Weights of a small transformer language model: MLP 384 GELU, 1.56M parameters.
Each number is 500 + 25 x the weight over the matrix's rms, rounded and kept within 0 to 999. Layers, rows and columns count from 0. Numbers have three digits each.

# layer 12 MLP down (transposed), 384x96, rms 0.344, rows 96-236, columns 0-47
480504512508479511508497534530546497512511452524530501522511486477519487508500502503530493518448506540479509486512447532520488507505495535520477
488489523527538517478523495515525484499526492530490492500501492490509498514492501504460506526531506519525503482498494506538521483522490497514570
513500481518493489498512480521497525493501495547526524472519457470479481475506551471472477490566503522516502486489491542464503472478501514474548
504541519463476487447550521473505514464474506488484491504518457435477545529524481513492477513480498537490485498482456487514526509507532476463501
457511499491454531485485495473453533569546492498499459482498523526498446485479530494535503500502475541475491491490506453471513516479494559477492
485511461498485476516533486485530506526442531481488515485479443524484508458483492528493487470506486436501464486539489553514505470508496468486530
522509448505506448519505531535471483526542482516527528495487496489515539488493517493453517519505508472495532511522473516504513486496546498534441
459539535490538471493524447466461460508519508517506528498491528483524478517531525499495512497505492500520564551495467498514499507513505526484531
484496417472510521491542472481534498487521500511556509504494538524469500541522516493533479498440473540486504484530518522537479520536537519529534
532498509476556531460490514514452523543466507520536562483525496469505481512490523471457506495510468486497489489498511486505499458512500513482483
484520514539525482484474507497516512472505487527506502493499524501514502490549525485480469487516502527483526521480469503528494503482491449489511
513505443462545470530443519514484494504529466512492502499466502506512494490538499491471499499532507509460499458522458475485541494558497520500500
528533545507496456516552529486524467502512502536480517511507528530473482497553510506498445514514452524498526499508558558518472487480508528475508
514481532493477481523489489495526493486555487515469477516536496448505536453540501517473483501528491520489526551521508546438503510487488481493527
524485483497457513511523478450523532506496501460493497489503496466518536496488537457480508510517476492474486495511492452510538505503532526450502
509492462537526473550453479508458451477511502527525478528463564469484514517458484486517506494496515572480522519481523511494523477536518511477533
525536475494503535531534531532532498481498476521506456483518450519511496496489487515482490492534484535485525504525490469492492515510508505521506
519502511515495486492491508477464496508516477468503478489491463512514491506534522501450477486499476529488454516471443501539521511489507459497534
476501514474495488461536528545474509513475482503517470475500483467497511520525483489507500493511544524515469514513488480486463465501499538486504
488516451467506558519498466497516498582491457500456515481469508450508487499472500474483532510491501521488468520487544500509479498495525499490566
511533516519491466520499482492506534496504513490498471521501474504475478465523508492518509483454491500460505493519482500527484464498505458491513
498496522498512548474543530479509490518488509555482546517457542473505471525516523478516498428534461498486513521503547541509532508536491494476486
507512488540514511466509475489513503474539532496535483467459492532519533484466489542538505500488499535438495508515525469534469520511526499462555
536526493466512484511501472556493519497510532471525488465512464535491455464481446495506525484506498569549514462523530523501532538493478455580528
484488516468557494509449526540512505484495486470570511487477517507507475518489508455484500516498527521479478512524474528551511524518520487501493
451473469519505504504513498503460506497515508509468526485529513522514503500489487519531480516492510476542497505518520509517538447518489482528556
541499486499529469512496507548465543499472473517446520491471499517492529478466491462505513542486462517489495517534501510450506485513526544495488
479516495466505507507466524521490467494516479524491503498470520507459509500513504519505543522485459527514495491503531526520518530534491451466474
482502536479494488497603520522477522505529425498508494471480494478529543505541475539534539465509479523467549451506442461496494489501494468525491
494501484458490517483479538502474519486512507496487486506537487523508494524463542496501518507524475502505463540501542516466555513509506525481532
529514481458485483506501485510473502541481511500452504500493511482504548479466494493550510527440478488523515500512518492495483505516532494478496
494506488510526473555489522493463529490483512497505486474505533509527476499533483489507513488516506495505507526495517521545472506532493496522521
501504472560519442508495531479469528496482463520460484558481504487515501475510477467518537501501476504511456522502519505501473497482494486509484
520509489482538526497495459534471537510471476523483521466496520479523526482511480499493502499534539516497522548435517525505521480511487522514492
473487484493481506503494496500498509467505502483526488517465471531563516487508487502533542481475522491503480518527467479506446509513492509529529
501472536481535465508480498548501464515498511497480486494465503515509497511532545496466550575512512471482498502501495496518503480512469494544508
515512509468536440493479509517481485517463529518506490475465501513455535492465510534508483539479505507483531547511510505473485542460492461491482
507465529531513466520541530514456486519494530502489479507486526501537489526511469545512512486583485476491480549462510499489574460525482539463492
474526481497465489486481451529488508512502493488484527505560482490514478505472523465506504522499506487526494536516493500488541499500537481506523
500523523483527488500529509499502509495483511564568488452480470508484490479500522506498550504448498519497496491536500486540521499511520484479535
490508475508502498504488512510513483477516480482478471548462539531485518474500517541530521475432505515529509536498519512475482507511510542510506
501504467465481487499500511491495536509480515477479498455492550548503487482489488473507509492439459510518499505507535531509496465485512513530481
493503510474487540506491519502539525526510523499535553482523504520529526512548506489494493514494487495493480490530510487543501519509509535496513
496565490448552435498470531528516493526495495492494525493499465529528510441490500501563468509471457491497492451491533517501478490482436455490508
484503511548508496465506490510483461471496497476514478493480474526504488490454501520479463503498483508522532497476469478495530500496531516512498
503471574490529494513452443491536472458494514493471508493516511467503573454499531496500513541549508500519510487489511517478492558500501535487464
457512467495485476547492534481490491477471504522467514529500468468476463480493503498472509538527457536515526485510487498514525511494504496461534
504534512514523497493506550505532520490547480511481508510508515486490457497497468518523485466538553485483473497499499481495482506480552466511561
509478452522521551504509496483506527506519537489505507479466508511486497487532471500463514496471538506480457506480520511514512472487498550470514
475522488525482541529502553494484481492497511513480529493475484532500476527501437491468505507480501508520484500533495529496470472514512510467495
470508527501495507523491504489503508515530490491486516518494504461499464534473499492507466474463534562500530509481480508512510518539509485489526
509539504487489512490460487520506472503521494505519515549517458510470501504478497492519489507586444500491511517490483523514459541493522497541484
488479523510504489446483485521525493545494536493527493479526497482484526531512493523466491516533494508492480462476460513530504505488512519469522
496549475509480507556487495541496519504515512466523507472517520503509512527540519552521487502493471485529503522545515459462473508502489483467522
502484500511483550491530554517547513473481509524496492533481531522477534490488542497514487460474454506486523477508485497525471494487536533507500
552512483526512509482496521516519544499488514559450502539482481538490508482484518488481471490530475501512481524484540491473490469532436517562546
497483490450495485499503487512464475523510441521500516458503468518501454449467520511536493460525521516504458499476468479501509493511503519495486
523475537493492505496496503494522549529500515536448455510517530468501504549530473492506448491533513547494502462467494491502500526503499494475501
463460539483493470473496523490460474509515477508513508533536513492522497482528536495515518512498471492517494469502508491484493472506505518478508
559466484520443516492555503476505561479473506484464511521508516492471491491511493472505495490541514483510475504501557458482499433495512527524539
514458555480513468484499490500475538467490502532513490462531528497474490469495523513499523495550515518546543473511466502499565494517511502499537
493535489464506516467497514521492537509531523502526530473504542516519524516495485520488519458505511471529493530491483511528482508476486506498519
491498485471499481474459499519505505475431503458441539495508443529452497522524503501496523499544485500479499494509505520503533476505498512506460
494511484481468503475470473495494554514451525493481503516507457460491538503580527535500521484549525494443452446488453517481457523469473513465522
501537535468487550528467515480512473494493505507487512520505492507511478488504510526490497511452466492486468478485505463492496516498510480499495
465478531492494482454507508528478476519555490512463515484513526524517521558482464501506463523471528473497482446519510533508534510499506506500511
534505422533464472492514456490481487511459499529513549461483501475506517521469499511559458514498505485484489470537518521497485498497486504487489
475457481489489504449486477533497494461482509501523520526493475511489478483495516536485481500523497458512508492528483522488522490477476555520537
531468491522490530499529492524473513474493527467475501467534451475475487491487480482483499543542472538503469540516500493479482513477553503483481
484523489513494490464499525502497532528486525515488504467488502485497483505465522492536529497541467477555474500476484540520501497496482546466515
486517488482469525536529514506500498482497483545463537493528502492489520506499508511478494523516480507526549551507485505526473511499472503448463
487483465519508492502543509464499497491460450496546494503468498505477539523444513527504549450504534491491499466470490529483495512479491509482508
486474465469528460458483513468477509482479481491480548527511480538487463452492478495497528515467516513455452465507468460538451476511454459495474
529514480508465494508514491520542508482520516521543494477485539517514498517486493479497507497467485516502506500499471465507516523518535529521520
499502555482459480431458466502481458537525452449502508516446506501490501541496511482485483462488525521489517490482494476465514514525446496495506
503490519479503505508533485506509488484491490528520465517501534550495470534489484520511558486483472494500500529496495476515473509517503489514444
479488502497520502524507487531471506518496537519527510511513455502549523472520482469472512539564526523506501537516503501495490489509511509462496
527510499523486491476505505482507508486535499484471528493476555515502515527521495516470488513526442538545548523467546467526483471493505495507492
498492488536483519513504490491510514514492508473481495521510483514507499515505528507519532510436539518486489513519531511494520461492505550546518
490455483569505505479512491540485520533507526507508481512485501488500455510499524490482512535513525520529493480556530505522543495520485472456525
499526473486488524487534495485502476502471491491530501505491545484549506516530499522469501510530456510450531496490501493553543487491491503477467
463482499482536468503483484494504452478504473494514501470459499514520499532468517534568505526467511488486544468517524516490461520498490491525494
484493498457515524499485565529551510531515481479484522462526494502499528524502510495535513507505492484457504476507460532491499466524504494499529
496537456522496467511522465501509487444470519513514523501494523480476568505510482499496492469499515452518539502494516517498484502482477503516499
489508523526501546526487487547483511478542521481508506482501491505536479486496539483493497517490492485508515516465486466479485503520505498502534
542454502515445489500504518492502459529458470509508519495510513465488504531493499469464528489451479460536503511450541570505556520516514517524429
483473499513513529518492512499526461511508550543470493496517466507541523509481515477491521485477516503463490512489502489487507491515433551481479
484500523531500500530484533521470470494502478502540494515539495477501453522498454416491488508482500481486501527522490461539515487527532514501493
472501490486498507502494482503481510498520512514548496490508472488478486454485502467462457527503451482504469500513502482490504508525474487531533
519545535462538515479477535493462516476484501523512513473528524510517472473497488520497499448512472514508513465485480519458477503508496477505484
505506562513503501481497521545518489517506533513531491435554477506489487453520508478510488499547476485506469498511460516501499521483469521488511
504496492498509546526488483501465465501510489485476494550462493477490494489511491534475519485460484487485520506512478489469472504457501513484453
493450525498473490477502462495465447480547525486517473511461499518466484479482511519500517503517530502492525489480513472507536509493481509536520
497515514530443482490483509487485497548492462504481544534497484501470484517502481481471491498515503493472525503502483471493499481505483483496539
456517497488521505504465469466527540491472511499489503486512532508459498492485506532476551480481502515494507463449527484489529480488509501516519
538524470502505524494475499510507492531520492503501471515459493512505546520491506515534543510463518488505467517478456464484490506508469507528545
517496509475423542511463462487499495508476498489509487455520527492491481483495510499507508520452495476525491494534495502522534494498521456518518
499506476512521508483534524487504479477492518519550472506500492478519520483438521505496477501459515457484517504495502493479494467506504457532500
488494494508498518478521536519513496467501495532511523486505516535527491498476529495495507578532475507545551521479481460499524488514533467518509
521493508501510545449488516554427502520475504505500485480490506497474530528483500508509510541493485510517497500536450525496512495532493481501473
505495503509482543500507496498528513494518529468523455499551517469463493512526501521503477554478525495487501509500498477497490538500508519479493
480494489449481516533540523476536497483543520505500518465524533508510513526483543485525473482513473495508550461518500511483547505490527504514501
486508539488520498515485504495510512497507445493485508499509507466539498531475499497502512516520564495454477516505500469488483496515532512441515
480471496486489534511497491499498489498536499476500468477503470465477532495506527551494511472540514502506517511469502499459488532489513523514481
495502515457474510475536512476463469496471488475500488493518503530482497472509503452535487504470501461474481505515461524507495542469503495513451
488477559534523507499457482508514482501513489481496521522473516543492548476517472472502470492507523534514526529501450486475512479493461470544493
483525515566524508494508477485516506500498470502544520470528483482492520495484483459508503582517436457502494478535494503484518555490502478478505
482501479514497525512513522502468517443494517513501504498494482478479548490506527501514527532573527510521515505522495533497534513501499504519470
497525479482520438491492499515531492490523491506474494489484516457488508457514512517510481483576502486446501491543505492531476495511469497519516
467474530457492464517464492529490503542487512528459518484490511485496498502490491501528507474539464485486480551543516508462511499499501486488487
504536521527551522514466504479546489517485507533482455497490541480509502457494522480530521486486493506466502490473497535490481503516538537510496
487487505467472533478468507510482422527450497508460496490489530473498501536538514484518492502512507480500500498507515487511499512491476506498480
481519545488467433524541497509487477485498533456515473495508486521485504473550485526473468508525492496474474462513486488468463518478473496542513
515544463491484485505517516499525523509458492499447529540500537519517514483467517496528529485487479475499482480527543499486514527455517531513510
501485447452488504506525504493523469480483564472493519496499520500495500456509499513489509487477505503485457507516498502511537492522511476529505
466472458511504442505491473472498507455564484493459510531514547539487482515521486496554459475499467498509502514496509471511493521522494519486467
506495503492497479480513471515474533497525525495504475502504509492507498498503497500466478499500450554516564502530529520454485533500486502508485
471510531482510509510507478452444519440520473507468504456526526555460518519500537504488471511463518521518516559458442533502543497482502516489517
504508473479516471514495506463504491475495493498503509477485463481523493488452499501528495484515520494515519517500486545461472510502486515501488
451511495526495503530477534533512480463498505488490502490504505524479494533517527513536555465483516482510501537529492449492539545500495518486514
517513480518492480506500469520517515492509459453501508512496502500497501518496549459512526526514450517525506491479505505468493496476495505506491
464527521560517517438545487459470508500510485452508500445488524467513488489512561479485536532552507508457494465486500493498554480481529526501492
487455502501493491523515514477508492464524546469492481542473479520548465453550505438435552496491472501565507530515521480533480497475497517450493
524487524491493491462513455569517483483466494505475474534464491484472469524496523486492544530451505516452520530473502463486502528512478500510491
488505539517486459460533508477522520501502481508447502522499511489448487475536486568486476494559482507438513498480505497528478488507474488503500
497445485459507453499506546524470516547510503515498520442524490497528466489514510478467496531473508499524519491519467518496536519470481501497450
503478513513492478451497478485501499460497504514513499482549504451492522455460476491487494511494448515499479527500499525489522510493537529470504
516470492569506529494493526526528486496529511469474470529501525467466495456513504462525483502497479553488526502450549480484502471478497493492521
489487486510524515516505470526500461486525556494531472517471532500504523476513489490473531497550472548536455512482482526507524521484504501548475
493502517501508509476490489492434507479524480494482511545477532524532493509452484482472528457521472470545464437490531532492481508500527509513501
490504527499494460516488524532483535457498465488514504501470472495508521496509504511502507528500491507503501510495519527509514519506477490454522
518521468500450516491555520485482506510465529462501523487524510521484468539526514477519524519549478506495519516509498515519495488499497485544481
466477522511535501477497500499490514496520526505496497502478502540497529454498484446482509515529472511532522513523522520442487514498482470498476
498499529535513488526476468478503511478522463481481511517479454481476478511515481532457534499498503502484514516470489511444525486528472521542524
503486503510507467564516482503472539544476442485489537514515515493502466502482445479507548482544492505518479450511482529527495482510513446511486
493465476463536490500531497540483536488491492479470482526550494509525521512464524472527492492492462488505505484506522484455512489529544494506531
498458488516471507534502491473509503485575511475548521494459545507479471459504492510481494528519473477566507522502509474481514450497514470461531
477512475480466473545514467542514455490508463515520523508483481534499490515487496515491451466471491497480520482489505524482497459472485493486493
468476511482522521507483517477488517500492442501470554490506463496517450507519468542499514492473482463527494487436488530469526494480519518505428
449536524539485500510479499488481472480519504496493484503501446495464514515469475586491508484488457479540511420483523485481475502492489489428476
499517496505516512468536506513503539521525498488475461518474467512486475476482484526537532504519497508504548490507539532528477510499544530470502
# layer 12 MLP up, 384x96, rms 0.335, rows 97-237, columns 0-47
538526463497498497512535547505510526488474512500508507515507516494510481505513527497556508539485506514528463504504475484478493513461514516538479
514464524485453516481465492482537464522503499490515488511504523504500544474458478508485485523530493542523467457489463510518525518498489504509455
470543488499531496514528496458496470495495533469463470504521500497530488485484503524524502528543524536509494498460503486549530492492505484520536
530492517450524445521502515542527539479468501499494543497478505492491543477473507483523504464502513470487514512495527455509531491496489503512480
514515525450495496521479504493505516474506494521508475530532524534505537509531484472523491490467528469471491509453526499499528469506480469493513
506540525533497488497498463468514453488523526495474503532529515493557507486543477464480458517505544536473481546508470557509448552523505516514492
504515510454494510521537520484492511495534524506543485538509459497522487507516511467521505507491460518499523473490487469480510488470513493492489
542512526496522511517462505524503517472491503479491493539480447493489515491504506505526515510505480514533517450528506515488477532521508488457524
490480480495433484524530505488508463492489492502481449533488509533484537503522515503516508478494519493515489530479488496500490505492521474511492
544469480475509536555519529464507516508488496507501498488462510486488513573494508563517520500507537490501455486535500515481497509540507492528460
497473472517509474528516505523512523511493490535550466483480498504522522529527484471507508519529510527507484507529512537526489512524520501459453
498504528529510505511474517474500490498484481533480466498486461477540540496518465511482509498479517517503494525480447490488514459499541517517474
499485485507426516465484474509505461510492526494449480528480509533544486483501510466511478513509505496491509531511524550517509526519453478477457
503507522499519475524497517508476495498497472511514472494536538497477436499523482541515456500511521494555495512487487553509424512487461511576461
500534516453522478475512518502510491516499500514442481478516509466505459483512530478490494483502490545483509522517489582490456481488513488507508
531462488525494509513491499523489522479477515529504518512490541465535492462473547469498459513496487458515509471456510472490519506450515528520501
488498509487480489525485492538476531465509496494489514541496483494543551471516506509477514490477522535494467495481504523457518516499459436513532
473473509521475438503520515504492466493465527474495538531540456545515535511483450510483468504519504475489481438485504520474528497493500485488455
502469477497497505508540489464501529518507487496492493510535504503529497513513510508495520475534497514496519491508469478480479462499533541452493
489505503499453555450494540456474469476517562494510502511495481476507489519496494549545516457498496528519523462519519486505541509524490463508470
523494487481465521479493502512500512460514488477524564496492461545481563496532521491483524532492495474486504519488454502503521441512523515508501
504476523494501532501494490504542499473522497501449523446469499501494528509494468520492513483496479466481464497494440465515506497495485519477509
506496511498504523512485492519491490467532505506489536499527533506529486520460493511486466486568498526480501479524515499512500495462504519546497
506497522523467478430486517474459514491501488487507490511513505489480546490507527537426519509490484493521487463515513473457474505471502520494517
506495501520490516495515546523482472547542490520529516523495499524515549502521523516513531471527519514470527485434498463499495487471483498502454
522526499483469544503503545492554497526461488458503494501522516562489526533504474530526513523546495472454474522461496466499510511532450434494524
498531518542503526498485521525504522488488553515433478525495499531501481517490469494487469445498515475473485482488487476470489504529507506503547
534493524523526486488509513464523467536544533500532490553499501511529463482528462498502476463534504516476512534471501475461459538510547476504465
468468498520489512490506481521478538499520483488491469527512476491502541498537546508547495479514521519504543454500502472453473535516507512444552
528478524511501506502497517491529501479521500520539539460537489488488505492526495528460490546483508501556530515517492487505506524497521520496519
488486533482493499517508484488458496490477486470456504502514497518512521539477507524520513498468516490496488471479516472488529485489565505519525
518494525485474529514512467504473514509558454512477480492503514522519540489514508480519523504531488482477528497499507508529512499482501527465544
509511520496477506481449521512566473503496478489510478508493485478495497474504530494466519514492461475484527512495485475509494510479541505499455
494480494492502523478520473472573477494485530544522477484526506449510495532534476494483486544501473513502484463522491523449494482541518502470459
523551531465521505489437480503500540511474527465519535514528505509516465518517554494500474498508512474496490522486464490507477492478520501526559
549486513496559516499527475526476467502513545474511538522529467519507484479517537494528468538494535483484487464485497514522465516519478516518527
474486485502522505535466502443500468494524460511466471484542488489519492507503525489476482509491547519524489511484517519485531461518474505448499
502501489492491513499523537515484497482476528487476500502508476510498497512546524513519498513456462472463512498469487534522516501532537535473516
524509483463446539449513547488483498527483464513491551494542472519493521514500538467534484477501523487496528496510507495514494470521493481547515
498480523483458505495494535505470484530506500517522500474585456530503493524480483498493525511481487524485444473531509509511467521516476488498494
509474475494473532514470490532516481496511473523482505509549446534509484525543507528466500452510495483503548503519467516492463527527468515519534
541542444506523529495513503473535453481536501512483498467494454496437509473494503499533566489490570511491493514502493514474487518488491512483522
457514506512481556512485467472513502513506483530546464525533495477525511512514495514464523488511480486458469499459535470543505496483492492532472
536477468478502507521431496520534506508503532491517506447533477520545537498531489538457537530457521489500470495460543487478509445524485488499495
506480503534476457484444548516525470496480503469497488472495516533480453463524524498445515509484498493516521525516485517529500449544502473472463
512504514507443471534504489558501495514518465504515476524518512487531438470551527489531527512513443463515532458507497518487465488505512507453481
468530520471479524496521496515465524472522503485516525505525483483489465525508537544509491508494527540500482476470466498486529480516506478507476
529481506507465514517492511495475480506486471489499451505479475497507474527517509536542463510527483512495505493485505446544469506522469443527496
503487505530502507506512499481483503491485484506527501484509496481523500494534435508518523508513496531537473490514472526483522494518486516475493
511508489524500528489496540463506531495458485531520547499469429522525529448437515540532517506485510471476495534471475504456489508481474537519495
490493528496488503500499505429516516488563506511454536507564563501490504489530515523505510496503526486482484522503507480499431464518554497501501
492525480509528481469488548469468451478473473516489490516496533545465487518504512487498507490494485487488531518513503509497503451544499531535488
545484506517482502490494471478505469479493480540540520512497501462482476470486499496523573532487504491528489510500495512500534521476506498484495
480490501468511506500480497487467520463482557492493521479527492517505513494489505541481518461510486512493524495449531539506509505524473495501498
471485517508472535451459551479479490467511525532502515502521526467513469503495448556508517507503509476481488499505496487528503497494564539481482
506476517531497499500492474486484474506460515503502514495551513493500460512524472541515514501464502485505534526496540450491500490468505542462515
520521459518509495502475541517544487496498524492544517507490469552533479517491454515482507506515526504510505531505484499472511468531515505509448
504514473500507489502481490519524507486469504503511493462469489514507501563478470566452514462482460517524485480520505494484482509500489500518479
500473522450510508534455498477534502511516496507499456531498543492533531548549484496493497570462528517478468484457506508527505497514486473489529
519482492521464552508531552487500452435458486499501496532501502479504485515473508502498492486558485551504520478472514496503514543481457452516498
483484508494464501505515492474478516480445515515509488518498502507503500474515482497509521528516509502532487484498529543505510501503504487475479
506445531523486534535473444486576466470476506520501468488493546461497517480534529502499485550483542479478484523487495472506492539513522526475475
520446487478466516454483467531491503512505513482533428505527490500495468515502535540500519493509495507474449497500473549501536478518536520469502
509515520506518563503516487518507488537481439488476509501484508559501506473526491492522496489488517522489509534466479502498476469528519455521480
506476526468504514511527466505464496511495514523448496486470522527472491485494524539492492490502508516502501519522474498488536531471498479495507
527474510534440492539492518536502502523497508508498464446533529507509490520524530537499466497477524467548520467500519494502535451538488495520468
485511482469476497492470516493519474467516478486508505509503485532508517485526486537466525503495480499508462493487516509492477457507536477479481
502491486531470484495462457483511504496523468532545462476504491519489503481546494510502471462545516520490452502537499505507475518544500534464487
518495517482486505555502462459534472475497482514506512487498485532516493542481512501540456505499481513485484465460511480489450467470550515507515
500458523512491488490495512477492516475470456473541514511515505515486512505540527484493548504511470482515515469498519540512523467480448469535493
541494476471563493499458515516543471509493531540478479493544501567516470546513498474475479546508509492510532509547503523520512502497466488494483
450498512440514452501520514470511497493514487515499500493540479507525483476516526495486557548489522470476531464449492481490465545478506512492554
523475518503509502475510530512487507497495515517511465504468502517522525486476520481517516491486527478503517473502494547510462506498474513468492
516493533520497455522522497498499513517452492440485522508513517501504493472507532490492524493491501486536512468493429481558471522546501511492521
471522498500473449464509493499501495511482502547461475525490510469459504529526494488507572502514520471513508488480507501524504489514476508513457
505488492493484521497480532483534517502507510480489487544497570537452518529476471545483493474467473493480474461479478489507436537504506465509516
501519470501516467485501516533530500509485501474516538505520507467494496513517472507570511452526484435443514469453517495497481550495533490555491
529535502463516540473484527543508487516466515532540475499464521510517489486501501513505498466504473489510509497501472490509441521545536489501513
468469495527501482478501489502523462484511517540477499526502493473504491473583524507504496485439507475523511476490482475503457461513474521481489
515511470483474542533503491476504473478464504535513483488539524464501522517501499530483534494502467482502485488512504534521554484492503497502488
484521513531477492518479525520491523506477543480506490488506503495489484495518521488503508505471524465483535523517528517498485472473536473494469
512488506497454482500476500530454514531529490483500518524548519520473471496486487505487536460497489502472542487500513475528522494516496524520500
498444508440537532495453501543521459493503473509539518506513486467557476525486510506503438460459492509482494484457518513470477467567529532475502
526516503512491481486502494467519494508491521519484508531453519508518477443518487507490512485475496543466505477493476523560493532477497481483507
485493476485475491497514465507513485480489508544500508456519468545471506503528470462501509471503534439528487485466550525508510511524508484507481
534467468484477479532493516504497541502489487504480495506507540467439491480543527585517502480502482493489504510472471544497524499500500509510575
515490502516502554539527524538530525495485490523456508495512445468531510475500473495541488498450502516525477484519533491484522454480475484520510
512490507485495461504500513502527511536493483554517503522515457514518484516502505489518534483481525491497499507463508517488541513518502515525489
456461454495499509502493534488493483460510513500474479505503507538468516487500524499465504548466525550501496523500520513476515495469508520512481
516489494487440513462497448502504486510516496486509490494492507517533546510535509547464505520494518528533505486483498525491463505485482519460503
526518522481504437488486529500447501529498448507455477492547449522528489497512509474500477505536507476473491478485517476532527540503445469506523
495541522492536494517502483467489525514433583471551482509476521493522501516491504505518503502501518484511458479504489509488510522471534485486490
484476487473464495513541500504515498496472491527485517456486479511518518462484557527507539455483515456486491508477511526460501434518508470456477
523489505519501525492535525520512469505502460539494483483514550468518488496520529518469562512477501472490535467507456562466520441507504513515491
507510507504491515493501505494526531486474479542499523502560509483479463500526512508492496489482539510476474500473547504524498477487511506470470
523506514504503502506507519549504546538538485506556493499519506498559485499511476497535494499523508527519482540481510527507469499477494512452502
512509517484501506484482497490539459503461481505528492502553501498502539477596502537502499485488512513492426495510467499495521462511530430546492
503498557519525506475499481522483512507509547520503498526499500482549509476493445485481510481533517490465451471533459518447481457522519460502533
483466540475495490509502526464488463517492524496518511498489510484502499502539461522476513535511504456501533522530511471485536494493536462474464
487527537487530487512514524478478514475487460501534518507485506511538495508425508461487533473507467516446504473519441507520479491501513521545458
531484571478536492530480510480485470491434526548492467479491504509523509469473504493496502462494505490490473472506498502471518523500444491479474
522512464510515487485472496489549457469476490491487461511524523486514501499543497503503531508519527539497554486473503467478498492504490469534481
471524511508416476521519523454513511460512477487514504462513505526491486546486500518485501519497491465478500532520487560547522485480478455468485
495513497514517467522467488475496528452503510487523451470471500446542472458491484515506523447477478495454516458532510495513535482497535482493486
460502465485484477522448492499519495452542506514496493526534530502499503509508499513519469533529546465516516483489477491526498496485480516501478
497524490472537467506508491519506470535467506502500462467511493546550492521549508473521472466451503492442495507534519503538534482525544515508526
541516497478496487502507488501512450511520498524540498454517525533499476497509491482515483435506514522503541469519564481500538511501475475521494
507533484459463495521509534524503462513509508509467491500566491569496520511492499536512493504528475522503503516528500486519546461513505480513500
494488510532441500520501466525504511477497498496488473466527502506465496496473529537495467457506497489514523460496511509488504499494463508516507
495520508492515531548535535518514471528495529522472488540468525505492492481513544504518519525489503530481548466468540475496541501511522465518488
480511486501510497516509530491524516524504484505507449509510515497509484493474494524470487531520525504506514491490480510503492494509509483542477
542533472496495510444496502500527478522497518489467480459542451481498481504520541500535507452474477492529490489480504512519504469530515458445485
502481505463530505511513536527472533469529516527514506493510508518500462470502508517494455488472521549483539495516461505552531474514490487498484
526494524513486502530482526493514475550506530494483533507508522483527470499472452509512508465509461525474528480482543504483498518466487525532453
472495463451505512498476478488488526475460498482484460507491504505494504504517512506497494506529479525512494492488475481481540530488528502481484
499498487490473525494476482509559487494449437503472503502526505484484496497490518518499505492467571471502496512440484482491520516437517518506501
526477483479490502501451552536530491507492472529525524518510486484542510507492555477494545476509468521474463459512529526531475470548548517515499
547465508495500544478502452479485498520506463467471522503515521495483489509507496509545463528504505527522511518505484538494519445521501509485545
505539475480485477564518504488512510498551529512530518527462483476507491499493505473498489520517526500492533496486467511490486480507486520513525
528464505446516514517508487486473476511499524498502497497504473544532524511502453524532492531495507459486506459511509476539501520537518502505487
477531490510496458521456483469533535449524525470540523501489522440555515531484520508476528469474482448464533439503505514439509466498488516501503
516505520530504463559481489536558488493529478532525492466536508443489499486475518474486500502478518575471518455477483493482477494521513454500492
505453447489469501520488534517482522495471549503533465495509528544515498498549504515448514511477518488517482494522492490521478485457503487451522
493482490519505551498473478509500454525547492516467475492494509511486531498530482549523503491530500469483498467442472513506543467523477460505530
499500556501517499470481490533506545490479578477493449560537490486506519449500492505541480494503518489498496487470529497482514497523532530463477
503489527475529510548510539473520516478495491494490525480510465510517496539512505501523534469485488548528501514503493504505531500504466489548482
496499496503513491488517537529468525502538517501481515474531533536528477506518550465497472491493490508504499490519467533490506494538502502513467
528516498537493509493458498516496519497486515462492451503499517517522457502511550520491509486529546466462478517449518510538482503483499464468500
546490474454509525468494513534543474511473468514500485520554483517519486444507472509485532505547487492490516497492533471487460492474491491481508
504483462522506500494484484478474485487483505536483500480513507507485490496487541504499492498458501521502501481485534475478536457508519481477484
466457507493492501531460517476511484482540474540501510523469487495541554503523493547518488472422490532503523499520523499452508545540482506467485
491500449499499532492490495512498479486503557490518498525524463519461482537520497512510485503517492469492493484458528440523519489481539514444523
519486517464444517494462493501474522527490539443474507511495486514469526451534480515513503565480481534494512478478488508562466448535531536502495
527541551469494494490455486435504476536441511520515490505521513483494510490495520469491564522527471459532562477516519515517511483506522466461491
485487516484461480524472560488548485502473500526465507465515508490537522528467469494514457484537568493510486523468463495482554452456518529506481
453475514548513493501500515493475461508478515513520518496487466486530501490541506477526503480505497517447443492498498493490519506538494505533465
452508523508509462517540518489488521480461566493506470494465512527543483467537504447496500501464491504451552527504507479477480528506504514457471
499467444505502484514486508510534477521450494492503535520477497541517473492496505521510512486516524498568490494470482491464516499492533477528464
507468469509459502489444516480411479470539489486530508485484512487546497483502525526519483543507531502488510499498516477503505473492494511482507
468485525456449510533509533525526486466504506480493483495498485510504532486501501525528480522502487507476485497484496459484512451491454457475534
503456502478510486525523513498524495508551502548516499541514505546542515492503435532485493489510553505548545460478464534493500479491513476490478